From a checkpoint of a small transformer trained on Wikipedia.
Architecture: no biases in attention or MLP, untied embeddings, capped logits.
Each number is 128 + 32 x the weight over its row's rms, rounded and kept within 0 to 255. Layers, rows and columns count from 0. Numbers have three digits each. The size before them is the row's rms in percent of the matrix's.

# k: layer 3 attention key, 512x320, rms 0.109, rows 338-380, columns 160-319
# q: layer 3 attention query, 512x320, rms 0.107, rows 339-380, columns 160-319
k338 100:164138085173152097132155134137169146126165124131159141138162151124105120125184100125088146178116083153152086065106140168126143069144142089169034167129085163101103130181128147073122153120148133089105107123142104141186113098111163082118095165151206139151159096151130177109103192066107160120125159190104162134156156088096136056147151173114177114156138107089104097159155143166152120131107094145165120146119142096124177212113131139145096126118115164152113105050125136125123125130073101
q339 104:127116087117122093193083127148095147119108059180140105142094191129130080224135110189148142094098151142095125152098118091133093182118127146163151078126138103142118190166125124029124147145098134138103174161127136150146098072101091199182142136161170088103158110100135163142095142133104091175205094151116140121152141129088115146105104084110101151143138090102110111114138120102138108100127132149066105088127112195124139131133151122126193094062136042157125118142241138119092122159137120
k339 106:044139076105120139141088105134108128067134087141176149145132107117132133151138135126151184153129075125178146157100160128118118125164161104190170144104171137166113130115141132144079118103158157140152094199126069078163142130106159155127111099151146117174050124155209130172170144165106129132137147111091094148234107178183093139109099093099116108161085113110116135112122159204209120187106082116148160069075092191077102152133068118114092139125133103182101142160116142167150147080137141
q340 107:149089086162110117184068099091140148140108116111171167125126048143125168156151119148072086074132108126072161150159143128195114102144157139131137113217082155132085131141082096125163135152111135159130169192117204082156096207127095147133138121113127114144106181211125178153201140171084109166173176118115103146095123145152097151110120150142132115086069166147119135132158127077144172105178087154080073062107085113095067156132110126092083146079120173091120155034156061211073153169125145
k340 119:107081102156057157137161120164127129147126106139178126106129118153061135118194127166159100073103178123111085082137067145156109109134069081115117132142128145123160094071120194106116146124135122119122076081134130166104128086107137150074124156108182102113116181146140160137195114129121117133136079135030127141151100111152066151134151029114111093166107182124159157115144149102115105141111164228122067141097109126139101145132156118162135144068138091129096140107159126123108135135218172
q341 103:141092077164091071070155195131135148188081095156124055178152152109093134116100075104100157132123117167119117134158169114141114107112146116139118152159186123125151116134094149142125111122056120146139141079180089147122073096130084129130127107137172106089110111119130103108158084155163135124082106142067102115184134126114152113162163129100075161125095179131124101130143107108181093192060150152144174153112136097200133125193157145151148117165161150144111184204161145159149193189143149
k341 105:117168128222188111150139132129150165185100182184163081159132131120153145153132103103158105129150046174144147141161163149124187092141114081112112120094134087121140125194053071147145162092070163092178164062146138118206108194128092159149073161116129108088129136120128148159144139099153116093112139121085134111118115130175135143162152116140110110083105148138120123126190135155091114132096119131149149109101145140133109074102120119139112110087169140142167057117162120111172157147055146
q342 108:160119081146188159174135104158099127115078179113100084138127112091083164099131137120171084090088186114124141139089163128048134144098114126086064101126065183118113121192168123141134182028237160182101119116136137118171136114156119114121196139126119128147153139205172063125149109101156158078099106168098169139182177062107146118132116111103144135117143189119129074094157154134103118073114136170112129132079159153123158120134123109131051114137118160114090117126135133104137168121164129
k342 111:138146112191149170171121164179118181115106077125137070166106101136086105115112101120166136067091148126145066108098170139137053111104105077099108128151169167096113152100063103145092150122166070105055097123128192083144137099166168134191176136175150120168127199145160155105161115104127148151109111054122122133161130111111102107115128119122129123137120119175140122142067102132137165119129095114108095137145180105136178111164114142109124146120065145136120151121146186111145172166189112
q343 104:066151125123158150111123128132124135107166166174131099165104093154156104166142114104153138108147139102106164102124049110142154143156085082176159163095121117128105136155098082139150161169104092113089082150125162204124124104120132144128106156220139128153109152137087108090172086135130142098160129165125115129101143124197153117146112166178173169118172136083106125116147172145133096159110093133170126182089125105172075117136099062102097157095075161110137143098113086080170152111083076
k343 105:104169099078136118146167129124151120150111116091123103096103140205075119174125150077156125137089149103193180118132119103095098148134164065109156094075105171112170148120114089109162156131112110123137152169126152161103150128144089090108137128176184144150143188085083101098152135141167151115142110158124115139164147158130169103144085111131124180139145132101135039129114137196104176152116143137110143138092172182143084180152128073111062132088126167110117113190131192148122149055095120
q344 102:122099176119178128154142123084140112182106139219135047177178098130079130056095149154106099120134131128126116079156121112129100056114147086160166195116108130133187165133125190065185118137149101086084143185107146059098126173145156084156105149092132132133133078194093103189083133101094116135114128145127135099122136126154143139102116155148123071118174151163128135111108171088150073100154111132114128143114146198072162095187158111091121072172185109126139115129141184115157119106175139
k344 104:100067113146136104185103118165126132151182152124093087176060155094130158132125096148115093108096132132122151128143153132160133178180090180142139111121126110139106091119092127097091130171167109129157104108111071119142088191124161044124074175116108147162059073159124104102121122114137124154204106089176096098130134082080131141064150150097162076108124132116141089145177128148100110093150124200148137148154106129114210148088082109131108111083125169157090059186117120094137131179126117
q345 110:193139108125141120130152106170166161131117166086075131112128141130131165097105147164074133147102107128154132084150093126078126107132108170089116093123164143102113102111132090162177126122072121198124146166102126092140072128113106190161123108122188092199177142138143111150136101168110140142188076113179059226102179139154131121128111127098184122178143156086124166112134109103110130187128136128125116089124113132149133104153159223086116138129122145145099098128144107110081157156084183
k345 113:170135215152179159134122081121157154075146133108116143135101051095148133119030127105168093134106120115140111134187094139108143081119097079091075074121104212109140072146090101132154143132111115157124187123110085106147139078109065131103089158145155075138161109168134096147133147123133169125128121125130097144108218119166155109146101138160130117132102147108129137152124101150082118164164113165116131110159130114121109155162126144092145134167124178154165164149132094092121183136152121
q346 102:112188147094156121140100144097088101113110135141115054115143189138127111143173136061119192174191108106100141090106144172133123132109136138140092056053083153133143126162120120099146116139139181119147150141120161146115147141109107100134133113131095108138187141143143144131151080134128077150131100115136169135091124102069103078105148145101134109147116150126130169152103157133182146140143089158083154115137093199099126125119142157071134117143145119130158069193168146123165070172112137
k346 103:119152111127122128102135118156154124147133169087149107127149135122155121079137112134156138101144172089164125109124135135121143108129152202149115048067108147123096130124141145146108137112082154145161127176155112052151150103146035135114142140107105166101112149088110101146134076122072131072150160155158164166056169098167104126143117143092107067184130176114117109100094096164178109091131145127120131140112149174077147088125118139099161110185152135095192134111112198157073168232046119
q347 100:084145118118120076137123095134091158108162132145145152108133072124199103139170101152134108148090122086114135197170150107189070092174070108094165170099151142083130146120170124173141114113184156115166145143135138144096139094085099159153069134145199181116123087143120140082158147127174086061151148125085105237108119156113132063118152087100142120140135094079119098135158127152116154101176085079094173145151064187149114144133117153063074093141094103115171140190065082098094211122114165
k347 103:160078197114145141101179103104121163087179146116098120122147137131110109148150118121114138085120105147103165148104074108158182096164101161101215174156151109086150117120143140097181178142117077103193148166156114111096155140093139220171116147125192220122188130159106143111175146141130102075105132129102157081076096128084070108117087151124118150156126162178083097165099074204098147122129115196121138105125176088129087129176138123105080111161066157137105174093221154151144079073154106
q348 106:161085166098135132069155111160111100102086148153143163155137126063101134144134137089101136100136117096173129131138119163115074125062084114104116050140149142151144085090137110086164135135086095159096067089148110190129161096117086165148134122131149127114146166174097127110074147125168168108101115093191158182131098140105098124136098121080152100082112106181160062197193150150098091091120147109112156134169091129170163130166134114110079128082073100112110092083120166126136170097128139
k348 099:149089161087071123110140088214090132158119165134139146113127060128127050163150148076139073130097129136151108100077126116064079163162104108124102140151148134137105081094115111107202165139127123138141120100160083113136151175095130137128086098139136133081110110128173150093087115215122149116154158139182117103122174110115050119150155109231179084127131105116145116170147154103116105151154178130096124122175131089139119150156139090147099125156124129099153092121181096162096113101164118
q349 099:143082087190103139135156148108123117076126134174110117091164205137114172117088191174085074122112147113120106106165124120072151172079108139120096122069119069127148137111143200111137076121106127165088114131076118107149190073147152101114125151069158178111145140127151103137197156155189183117110119119146137114107157140130153055142089155159106092223104113139129111137108119138170134149141145169061149113156118087158067084102134134178162089091074156124139078077109099103104128140130102
k349 103:177110068153164177177117103091111158106126159123147137136137171164140123149102157165107090135116135112144117137136174193115152135139120130131113105135133100140113151149108178163081102120095072112067119153036097093082152097110139131194143100097113087125131123126095106104171087130083114115120138179142053094116127122152169100157105116110134090175109103105143130148101105143142119137148133162135123132235113148108143104098134145173071121182133139122162099049181095055092135139161080
q350 104:161105085109081113139089171147166159116098102144136124177143120155127148149107047151145152179140131173106184068119093162087122129146154156122113187134157105106129162119159129121130151137227159079147125111138137112108099095141170154099141086130139114064082159075110074074128124147130111068161099140118159103061110120202174167102127149104166118103147104106080125155144101132190180106147196136148183125099076115127157095092156148091146132096081107111077163116138123046100105156137107
k350 105:163189176107111115117104160114142112101170103162125101112117154154126109157103115111137117148146158126092116122126110143100139086134104142091061087138142101114140117143132170147088164192176120081189120101160161100110119119148139094083069133092160103101107136100156158124144147100171101078181141114128155129188169143164186176120125157112154123177156096112128142155106107195078146122137103069140120096171098149101126127102134137135122124139134117112132183137127097111107042140092148
q351 108:101148159111098078181127153152149160101118169174137137186093139114143109118153148164087063118152171141076156136157115137150180102166102069137134123081155130184089140111134087132143096132066102111133117138129134110148066092148077150142149022151163153122100095157099161130120101157062185151088114114146163089133121092091156175085132144125111118168099133113125132156150112108136170120122135139070141131106143131102099130175179148110132171075152156098123102125039201151192171134105120
k351 105:116177130150214155100128135153111104130099136138123141144135169106183088105144135164052100158149105132153177109116095146146102107086104133124158106152174097166167163152152148185130117136118135104155151137142128065132089154109060077142113093089093108227167193178109142116097111112095152195089146140060121090146155155104111164118153105102145055128069143131171161094123124142097094155132124134125173135106091152101114140158095141055111142091129105134157092154109153127164154117114147
q352 089:152136136087142128117132136144119071124162130106122090134162168072129125137118114105130130137111064142177148113115126181177097164101131058080142119110115155192154151070095157167135147103196116125109131121095129115121139123133171201110178085099101111197139099071184159177170129177129156102093080131173146148096087146137157124131080089126086117116136113152075145111123131189153107095183115150127142168152099218153152091070129166119124118128216114178151091118121164142072152104148111
k352 086:058080141116076068080122122118161142171125108090167115146124205101143126111107123179127146179158157102103132127127150142119077072098139176158101125172125163107150113149136117154135150161098086104123121160121157032171123133100110129119117097175205083130130186153133086129085136170131165098136120125143153076113160144075109125115141099121107132119140132142134136142170114193078164089150163147103086147104117115093100099126124147114114133137072148129109119041106156086129079145077126
q353 093:149114135142116087117069138114086123156094130101089125099098079146075137112186181107083170110161099118170165152150094125147149123114096090125158127142125156144171118127111069156100126145136118169159078112087179157170113164157171112089154114113106151125086083123085206126107141148123155148153133126143115141120118143125114203112098073118087144156106178075165132146147118134130130096147128122161101107191132148135088130183125130114089115119135132140114133118109083148151130152146188
k353 096:128042111176085108141168176145082117158162148145129162156138167123100155116114194106137124115117173151134143126129125137111106148139118110121088076085124122112122116155123177108133136145122135127166102089144127167135199100151053138127142159087073085146157130107223167196135124084184128122137135172127091143105095048140165085136105127088150119161093103158144100117130164150164107176126128092073127178147127127153105105126163110173031136172070116136164125115111122120096132111128102
q354 092:123082110130101157096072131105078189052100086048127109190161145165135102093133129122141142115122143183117090113166114107118099133141112143150166134129102051088086108092104127132156084167142123119157147148136077115115151128091071101147160166130130114140112162100066112111128139114203100105139139164112106136138125084139090161091207127170145144129114126113109169116111161117185127154169093206127115066129055124112158107121065155090134146104128151097204148097129095138094170105125065
k354 094:104122122180063129139145148093123071110157146175085119083095147140137190148151147089103092133066082136151236138126125170136142148140171077189106066153159151170190157153128125120115151086149132186126077082088141093145116102130137078176171089122098128144095136148122156153115147101080133105140176138137117111127095080152130139151047119131106174104070107092134182142116112112142082097171132081117175112082187125083113175131159135095105141094125098108094133110110112090135147147049131
q355 098:156109131158098152175130086102131128126146170155082144141111054174113119124172128081084087138112180134155156137136071127119152167115108155123088153073077181086104114126169144059099071089079185090096065114058116062115183140147090194145100109109127115127113084132101198094135038148141108089151108153067111126130166076128141141096165123099152135131144128110107161134144100142170093124091132160150146088092142122130117158106188106136115106104112086104076130159180101127096127174161155
k355 102:168106115176150130139078157117120153162156101151168162103139136145131142094122205159144091080170191095172156203138121172125147107164193195156109072128164185146095112067080189170163162120183123164161105121116153161164153161171155123149172125169060152091147104136161149112147086123170095122171116147093090160151107152176131122100167135121107155113123099140130124126142088103077145128118068153077061160149125210149201121134077114133052124099087098096070117135091113106072098111135146
q356 095:078159152118042129151140130094164067089127104138133141074115120063109105145117105185135111120144124099142104134113082090086138142116149110062116157168078114120147119163113123136138127123148189103150101121109116067113130188148167066098089098087088131098101089168134095152147153173140113112137183122124086131099073163199151105142146134176121102130144125176128167109122137127148092145107133102088152130123119153126160145083113183124118127090124123132149149151112080104127161153104061
k356 096:099128148134108078178103146100096123134140123104121143109155077143122108096148126106155098089147114141146091117122167108204096104080163137151129146058136150150112150181152172145124125055104145106130040135136143119105149073129117154186133160130175166169140121071124165163190138118176121163126099077144144077119072064111135140063113148065102140151154126122162114144157121090108183156119115150123089151082128137145108137142123052200160126153127113126088141113140142114165111120121146
q357 093:160163158070142142084159140110092175171060193123081089172129109116142111128163093142158182179150107086093098142145129118122111184147112124060123127090126072112139157141112144171125109160188104141128169090109140148113114124102172179091112147125134140124090079107151079101134177115109102110116143138178048150154147119125108135105125152056139088128196091122134112155099103116065097098080105127134149134164123160158154124135068145113098084168178099160076138188132145110130100160130198
k357 099:183153181094154078110165087153113120141090136133117152116125102104144117074130120161114214164129071130145147131103162131130165146101131112068120119155166071126171150134078107091131124145115137170107168145130105095115067082140163097105117132118148126107062123144133094123078124116095144154073104191191137159198130161131161175160106130136179200118149141128115085118097104074114118127114154099142255101143113084114134133141083139123194132159151168105120087162140147155115178120073152
q358 100:174108090124130071113091097145154196146077099160184171147150094119109140117154089181068121136115149128172157170151116120070158089150146144143147102103102129180179143111145155132116089127073179208072111135107149134068165142172150129087159091158140127074092074128190105117109114128149135137189092099129134119129113116105106101059080182101170127148073160102168129167123103129087103114017150148159128111137179122117120127147127128147128143131122102086077167146105128095082149148106143
k358 110:156074086098067175132113121161084132183140162112135098145148147142155128118112125102119152109134092137107126104157162068144112109115134134106110143115131136083128115138134174129126084164145157179188117066064115154095206112103109129091050184127113120109085062151157143233157115148073071117142148114120067118108106117179107111111095156073157092157120141108161128124130121070114077146162157176149074114148109152107128119158084047156121168188150136173108137148155084141154097172137100
q359 091:150092196183111128148093190116140119118103138063107122113138128113107099167137151097144130091109148150109064083165138051140146134112106139086188127136135190140201131181132130161152084104042143118118127128133120171091177147161032182187184172162149072103180114098155107157123153117105126179121130111105162117090175108063147136146163096168253128090172095151157078146165123176144168168125105156094124198169112120162154139114149154127102178155112134090101134142057139183143162133166112
k359 090:124113174110148043085135070090153082090077165198135164134059128121092163153118153147081119142159158086120117178129112171065145164183135114103109114120123127126141110073085111127112123153151107163129143124158148091135099188153110076157141174129141174087164155111080073100087157205145129088121090144218154141120102112136137090185161115135143105119122168129114090094175084168082116131120175104064139121145150148134111168119078153148134130140167097147121112157132108087130101159073122
q360 107:122127096178136092144108190123180128122023148138092127168173120143113110128100122160132130166096075096108118151108119129159133021159147076097193111132093120148132191117151182125113127127131070135160128140138136159140122164140135139202099145114080175101109121114100174168113082152159053215180137122114146129142157126102125154142199048087174132116062157154091127168135115092172123104110104081136111072063124095161177118146104113122090169123133129144144148113054147151138101127158091
k360 100:096166131091129117146143133057197144118104128080138170160121132110149150153094144095094170083135116104095118115116110138105201142112123167169106141161131070129132148149103135130108127137092165084116111161128126092167063098067117044111149164050165148129150101164113114105095179080144155115142089139156165136158086115059169140101137132088094183123145114154131098076106152034117162098174120139177162145121129134111144148101105190059129134083118152123150147157106163146072086086126148
q361 092:137112127111150129184118132095110146104108137154150132182156166135105169068155147127177116156111129141179075139092087153142109132132175069112092133082052108152129094121120105117148067142173081135095130198131196099121121118207109134205097141155099197124138130143121086180112189137131136106150141115129118143120160138115104143122161139088139119112214171010114158099154149127189117134124144096072097130069113153153122103100063104121107127119125180118175113120171061174155114146116133
k361 100:165169197132153113082154155124151089135080104124102150156080165152135086084170157169132116164083096080107153169099134134149146115109206073122154117170111067160119101172100077175146109150167134162145185105112137115111087149169112134121135076039105166121120135070117167117109169110134121158061123153167112067130225154050186071115211158154160164119074074069087154148126110124096131193170106101166147169084075080122150084140097110139174076082136149129106134180146113104143154051155160
q362 102:165105098152162170121109125078134071121160122114112130141051132100149139118110092162107166113107129111120112128095113084131044130117179115106083155129119155076160104116102153126135171147057065136181117136114158125088108121201141104150092143103156075144132110152078106131148111122100137119152123127117155142114093119114173123105132127133102115102154140139155152129126108093109172106143111203104158106118099104180136137169073087136149097110081144093161165051094114137166133169200110
k362 100:095117132116121114143134108135161168114111093153140109148128107132114179105128172133139143073140131075185140148124125143070172166173096085030125124114091197157098108097117103137085120131113129092110152165064115103105102153127121153157142159114113091100150143070103114152172112196198161125152165079173134130173153136091140066161151136086128125105128140126162156113140081164086154142102202109068100135176096147151115103166195126167126129136121068144103124108061149126178112124192106
q363 098:095172130116079131127152135195139174045103127153146128120172072105165106079203143082113153104114104086093141154146185124118134122108120125133145123101135145053088145141129163100103117136124136174116134157125102096107092135110116136150178156163123106109124066148130098184116107068111183099122126139140108142092154151134094104177108120105103141089114167143164127105163099153148154143083118120123119118190104134155136104139134083084140112063138162135110185184033100140134130102165044
k363 096:131122150104104153133134141087133175096118132150125156152099068081120113132184176100066124135104130105180163068123114167100145113120111093099149083149121150116148086115126098152125143118113171122161142144145160102150096078164161105109130143126150106116095184149128098124081177099141168170153090114173169135124156092099119107125149073150098175115136132060126175167150095156172129117153135096087113091099153132134138134160187112080142141104106116172192127132211149123176106132189244
q364 091:082086137095095141115066098092105167168117129063126169138102159161121083136189132140090151129090163205095097164112145173115136113123114168112136147058145135153092116125130115168150198103158138154168129144131136091137173155124119164049205134133169162172233136140163115069092176079136154139079161113139109155134154160163125154123151153116155153172170174156190147129119096120097154127060168157177116140139089123167099082126120129127085180128168090108123155110109158164143107166171157
k364 094:127139147150135057103075133138055082150150136131088155111137052173148114071152130141088091110141118094093153140129147134107133113120148167148166103154113141194146120146143138146137090104111093152163154119211192171094174180164112117093141120122182157162079135120130111144157164152152110155095113127117104178094085103074161154133094123091094085131171064123161160183185153053169143116136103087093082088107094171146146152102137092186146136138142072095124153123115138117146182156162111
q365 105:115117132129136117182109146156153068110184131150125166159176109163100161122025149108105137171084103123135156192104156141111121147112081144128109159099144110198052155112187128067126164144165177190098143153118151099134165152087107125186105108120132095198171127139121136138153130108212112086183129092117122124126145189140156113134133167105141167171063152144139086108159209125199123137180096077129113115112108148212086094131117109129102110101132126056111163110122125143120071114126133
k365 094:103174149164125079137139156112131142118131102102091108201133178143158123137080114061117101104126084130174112133107106142118060111172138169161119062125162197135089123109169107104134182039108138159129100091127083122101095136110125108135114115082114104160147137126159162168149073137166216144162110089168134156117090171102152114193107129187119157157174107136135163127129121150169115109113155108148134105148113199096064112118140113132120106069119177109144134155169143164120099144138150
q366 099:199124146107152098123132142188094094111107129106086070121159127047109146105104159109168146151122155121127181096135119103117138113155126107123138151113131096082117212217137144097104141039151135131170125136102158035132133128221101127141094111102174142137048107154174129173156095098109140125093101192160092125129099137149173145097123144108142154098127138128097114113172080123064135162118100115163084057114140214135093129104106150100197168143108170090065093084089105092138158148050138
k366 093:116191089154145096144148144143103115160084121172101085121073135126128097108147065094083185153183129115160149160080094141139112103127067155123063125085164104135116210160121135175087165075098133107097112102115086149140140130114172162134067101192111150074148157125105159093158128132152131103183143112098238092155091109115107107121120109178148145110084113041193164143109111181106096161116121173073111144037103194083106186142141121120071113141076168149132127136125137078158104167131144
q367 107:099141151162160115067155086099129134112112139097133138099136186097094124112134168167105151171126134169136131130100087166102115049155070104126182123206152094147051114109132098129155140089155100085108097079100125151142106144110140180074126133138082132095146133143171154147142129183151104065140148109037134116130078145067156088167098139142116089132153074164083172127128132128153112112096140158140136112087170130152176132149116122109173140026190150118111157125147119174114110145056127
k367 107:100101167133106147180114136147123159113135152134173105126130143147134129163166160117135169145168106178105199106110131086127039156141127177127153158128117198124107140114148117099124115098088109126150140064149171113166097178164156133112161185093110111106173123125135138142060119106166108084131132087099094136121136148112126148119119121125150105137148136147125149094144145136117142118132118149144110099053117118118102107134108090132129128110132172140136098119093109116129133163111129
q368 092:143075190183181154058116116123121142094056150070120128098078151131129071103068044114184085221102126186083120136127115153136124151132154170161134106138122110170133120171110095140074135077137095110125166138132145125134093117101142133174167162148159156207126130079105133116151101075087133152107103141124150137132112166158150143123132138107186142091082086142082109164128153193159117072121072057194135150136120095173051099153169118153083126107175135111096140102145151096125122173066082
k368 100:123143122142209057112159110072104058125070134146128134149128173106077140100027167082086112185130074165106133115161112122116148130095162100138106175109185155099139103149148098158115171109169118096136198140091117071137147102181124121156133172171185134168080121140136047098032084125117101156156140198071122115139191148154111109139088130117102166133118144144081113101125153134133088184195117071165127105167175119144101079117140135107108131120086096074105043180134170103134145128116099
q369 105:145104145135164118117110105112125144178114239084177130126163126142103138164152091107142128077157146140141143094124096113168091173100111101151135150073157170087127116117104144157171100149118214139117135147096112105139112096128136128114124045122094136111183160131107193129099158143061115132133144069135133123101188128091097176120138115109077117213173134064122108138115050148161085160111152110221086135113110109091109130154163125091109182194160047119123149129140133165111123145151137
k369 105:092093114135115134126069089115146134118152113099171133149107098145087232115053104160108113100155155165120117103121097128097149123075105160172091109157122144132075131109098155186133106179141149170124077108119153154080153118103141096110196132134163170145178136058143201106126126170141181158130130052143120119082135092169128135136143128188149135125127165103138116205078106192140192141112151148161113161113084148123157139114063092145057172168101096118113098174167102119075132091157104
q370 111:112165162140095123125199186068108141164183100158168136146201189086128119107137104169145098153190141111122114137100160170148128141122092139098123112117088107183197110155130071181130108129123167147129087158203184134149157105072153124077072177135109061122141116184141134106167130134126124189117109149142099168098097052124124134108168060113120117145118106156125121170114135143124119131102099137135144085101079130098142141200159076117120154075166142068153187131148145136128133136129104
k370 104:167150185093085111129149104115101134132151088150147093142176172122122071115119114084129118157101157163111136168141134111058141115153146189077127140135133075130133055078103064121117096120121146136036145139164101116174088131132149115081131122144113109144053146096140109108095092064153119216092123175109159132091123073110172165122168145035114119130126162143120163121128135122166142115137152093168104080173176151141151142150118163162132200162107106105115074100132182187148143112163156
q371 105:137164119099149141124095112155178159072092154168132108094076167123118160061126105141120107059154106123183189122099158134155101136180129104144108183091181104122111147146142187104091131096169195124121099132188123168130086149166161049073165160135160111095116128124117129105111164153132154124138175119100113155131141164086130150130081129186121148056134112142115113142111121172158123124057129210139112126126146152065130092118150087125118149157118062125081149093058156060139136067125169
k371 104:121141139157086117105145083133162166119033142169058119173125122111154108162173139148117136114107129095130075125204172185173166169175175094125123177162127046120097150136125120088101158158116143099103157089112126124103102125086113083145120106107056134121162144146169218112127128117150147129145139148152096109152189165116194126162115148173098086120159120096151107127097130147170085143100116138170162086123136117091110070109118114096098120149100058143082055122098164111135164068139115
q372 103:159128114126162104126096149127150137123158110143169062100100093142156097138141092143139144111114135105098103141098140146087125101201107137147171125160145135132176104154115107093141115160192128203179189169170141108115146136180155150175162135108158061100141121139107123190166125127107174145082098120134159177149122130167136128076088156113168163110109125064099084140139208161103067122136122161082129156153142114186062191124135171195115126103143121187147165104073069109148127124125155
k372 103:138154110074198084168110154163135166146061133164109116097127106093132139138125091106132089115122106138130132136094116140127152113117138171063156132150094142147160070159145134109159178163130161176170185100165052116139154126133062072153142172199133184173155117123106123124138116142073132189127130146048171153136099159141122199114096191156152150115142107080151094134088179110116100151158180124111135131110140112133105111150168116172104145164103076113100123141112200094165150134123185
q373 097:120123098122112100116109099118073115097136151146117128176117107137169155163169096132153110088191089220118149162065153101134142216133132145119135110142066160101122217098091117165122139124125115052149170099088154097189086090101158105142147132140104142062149182120121149139165149103141110113150126201171154132175146107128099136139103111113089119182108159080156147142056132150143071120200129152155119127110140064158153108118103159120053079171110145138129157149096188094164122093078174
k373 103:183049061127099098158129083198116090135126098093146115084103146099157181131114164188222149159196115131176098141109168194181092117167089038111182164122152122107110108097067139154149133155115109052170159143156087192169090137104137109123167049169073140149128126110077170206131136137172144123116111123169118153114171122169127132139153141160151111066095126131121117110115124157156137113154158131168126139148132101159137149106090198123073121143100084125112138108102140152100142125145144
q374 104:128129104159110108147153115135129152086100115084191129115066066118109167159130130123126186129176134139089197113105127127080087148145099162101108103178112119165166164074142124130120104110154171101135139148151142155104132127104163066162137132213066098086158096128111151156143108092116104067151140146119117106146155145128101134099126096103122194181078162083167147056139099169164157140098109104189167147090152132131140151097151164159114135143111123127118150165138089138144126165129038
k374 102:149104175134163134173151173127150149083164142150144122062071168106086090121175107115194094166090179187158117077202090096144094139142109134111097105108121188152117130067138138126180093097096151124114142072136136142133028103125183110166178102153162126151110141078128123102126187111119101100126142161120058136186096155158085135181099207152164102152095113145111101160162119108135099150065150108205100168141099112105140180146106113125088150151143194098095146181158127124100098154126137
q375 106:175149117200131146101121145113150150104118180056137139087115110120146166080096090112131136111085112193114136164085117077191104072182143144148141166147161131140155109083072157103163128137128125047171081136167170124154137111108182163178109109151107149149091092102176156124121188137143105123153077103071126146163108075147118162131102104151195128080159101158133092063106136094146141154148154145131097150197071125152159154147117171078126129127129147156167149151136159051088100109179133
k375 103:145152175101123113145116147096181165122122116081108124164146210098133146094085126142079185138119138108154103140122100148157121137149108083133125138056107093072183128110129114080100146144081166161184091181137166157130112137104075138117094086090178140178096086044100102113115156072134098172137048160177126042138148125156150161109106131146130169157116057134142128097134078155124115134111128140124101110124127112155122108158112170176100057114140190115147123088175139022163117141147154
q376 105:093095168135145107114131168073159138117113166100153155106169145158194117139107139088117118140135121169159114139087107125154120140137088169102148106116149166151134197144100138078146133100144115098155157132122206106065077166104084172161099106176127120112138146154131145141162151176169161133159112229195054192090115192082158115173105096146142142120156124109171139148142127143108143088116132108083090181167113168129190132134116119151195104141115082081162133143100100158076117108167146
k376 106:087128138137125112135144094110202171134086142121143128088138119119180108126117172158157166148090176096160160170127155106122133047159168155129134124109092142133135115137120119101107179133150083156107201147110114097122106111128104149186156112103124125118094131089099142086136150084131098107113089125156133139140176179156129115136110113149123100177130109100163117143128099144161098104088147106203168129148129097131132097136126038125116082103140122125052087187188134137103117076176162
q377 105:099075146179180054129142147185124170095099116061085098173089131153182128133160158156118169076143100150158138104124135138194069135140127126177184084099131102140162154139151131149095111136155155123159168123078135086080139131048105141092155108094127074153132125136072146193117153105154108113107098104108122108114100128180157102180111062121103129117162139156141153203093136120115120136128145135140110162138206104143133090191188112118102091140150119104076165142129173169150122117134114
k377 104:166142152139076096072158147102072112109055135141097105139129113103180101116126110127104173122146099142133070138181184140146171078131142170137135129097170104111132083159177131145185082137165098089152156139166144105154153094145134099101181093230137111155135073094104110086125142146182101148147089098121183172085096128115081077151095126177065091113226095132132157126129127138115165141146149100089116128141130142231166134166171095122182094154131196113119111133124141123075132137120142
q378 106:162142132097096067145138160075158118117092080180143091129150106128131097076120149104130194108105109052144146162150161162087157139113147133065162168160118197117188126131162143106072145124178173132149151119159133111125113110131129182111138080151146125206156087131098141160149179144112123111115147108173167042096182178131138143107171128118144187117176099135114146077122121112102170154114145097158161175137195110165148090117114119103162093090128154110122175106127180216116051119068125
k378 106:124113125119141107126138112050149095105198142161178200113106155046134122106126142117051158087163144071147152150152088116126151153146174123034130086145115227172139164112105105119114071183121103092163114089052117132156143140113114130139129140125120132129133127167140133116089142144131114104147132101104108103147103065160155073154141125115145154176120108156144164110106126170125089151114113091084172127161127144168133147127079128127179052084129117122119111110068100149127086078096114
q379 106:191136097131117143083157095144130179140146125104104173169116092111135066177121163100123119160104177130103116103199127126147123161135178141159144158146116122209143151097133170116137177162112148085174160157084068125145167105119137120127130115162166158127136222145125161117101180125175145156140098108095075150195124090121151153102137101192112089126146142114065128184170107131143084105128100138139144191135147084145121144124122115177172132207151038092112127169102155128171140104178150
k379 104:039120079147102178162113127141191107087104092128114191113152102177097138093106146173182099170115166153124098113147124136149167143170084134147073146139189127127144158169086134133139157128135130098171142106123135179179061131178107168149150173113107117155109109064087131091150129111091154221136134087136122161146112138088087129103128177122111189109104145147137086157113105070156056160120085183096061144114168118174161111102090112129139154190151113100127080116154162117155109134166103
q380 109:145104081114201157127125142081165183145111132064114111133078113173173103174105126171180178114107075106120138062149101155085113140158101144121191160123113204147093153116175128131137109178111109139102092142106171151153168128122160159104169144136132090153103147124125094150088136145136111136130102093131143129141121038144167099104130141152199133188062199183126103091048122136125113117126157170134121157082096144028145154149101143146128155185099175110124141116126167123101119125077120
k380 106:096125139128106104096148135111082138134089142081082085086150122094139152076133085109109113118098128191178136095194112156174112148115134156125154102133186108117138165126151190157051125106133095078111106078146146150139133146187078094121112106096132095095165118178087137158113119134141070176147088069125090170035150090143196133151076124139204137117050111131077076126128140085080096139111158190174136117138116108165136129175136143140131100141102174096195106162168051139107122131119134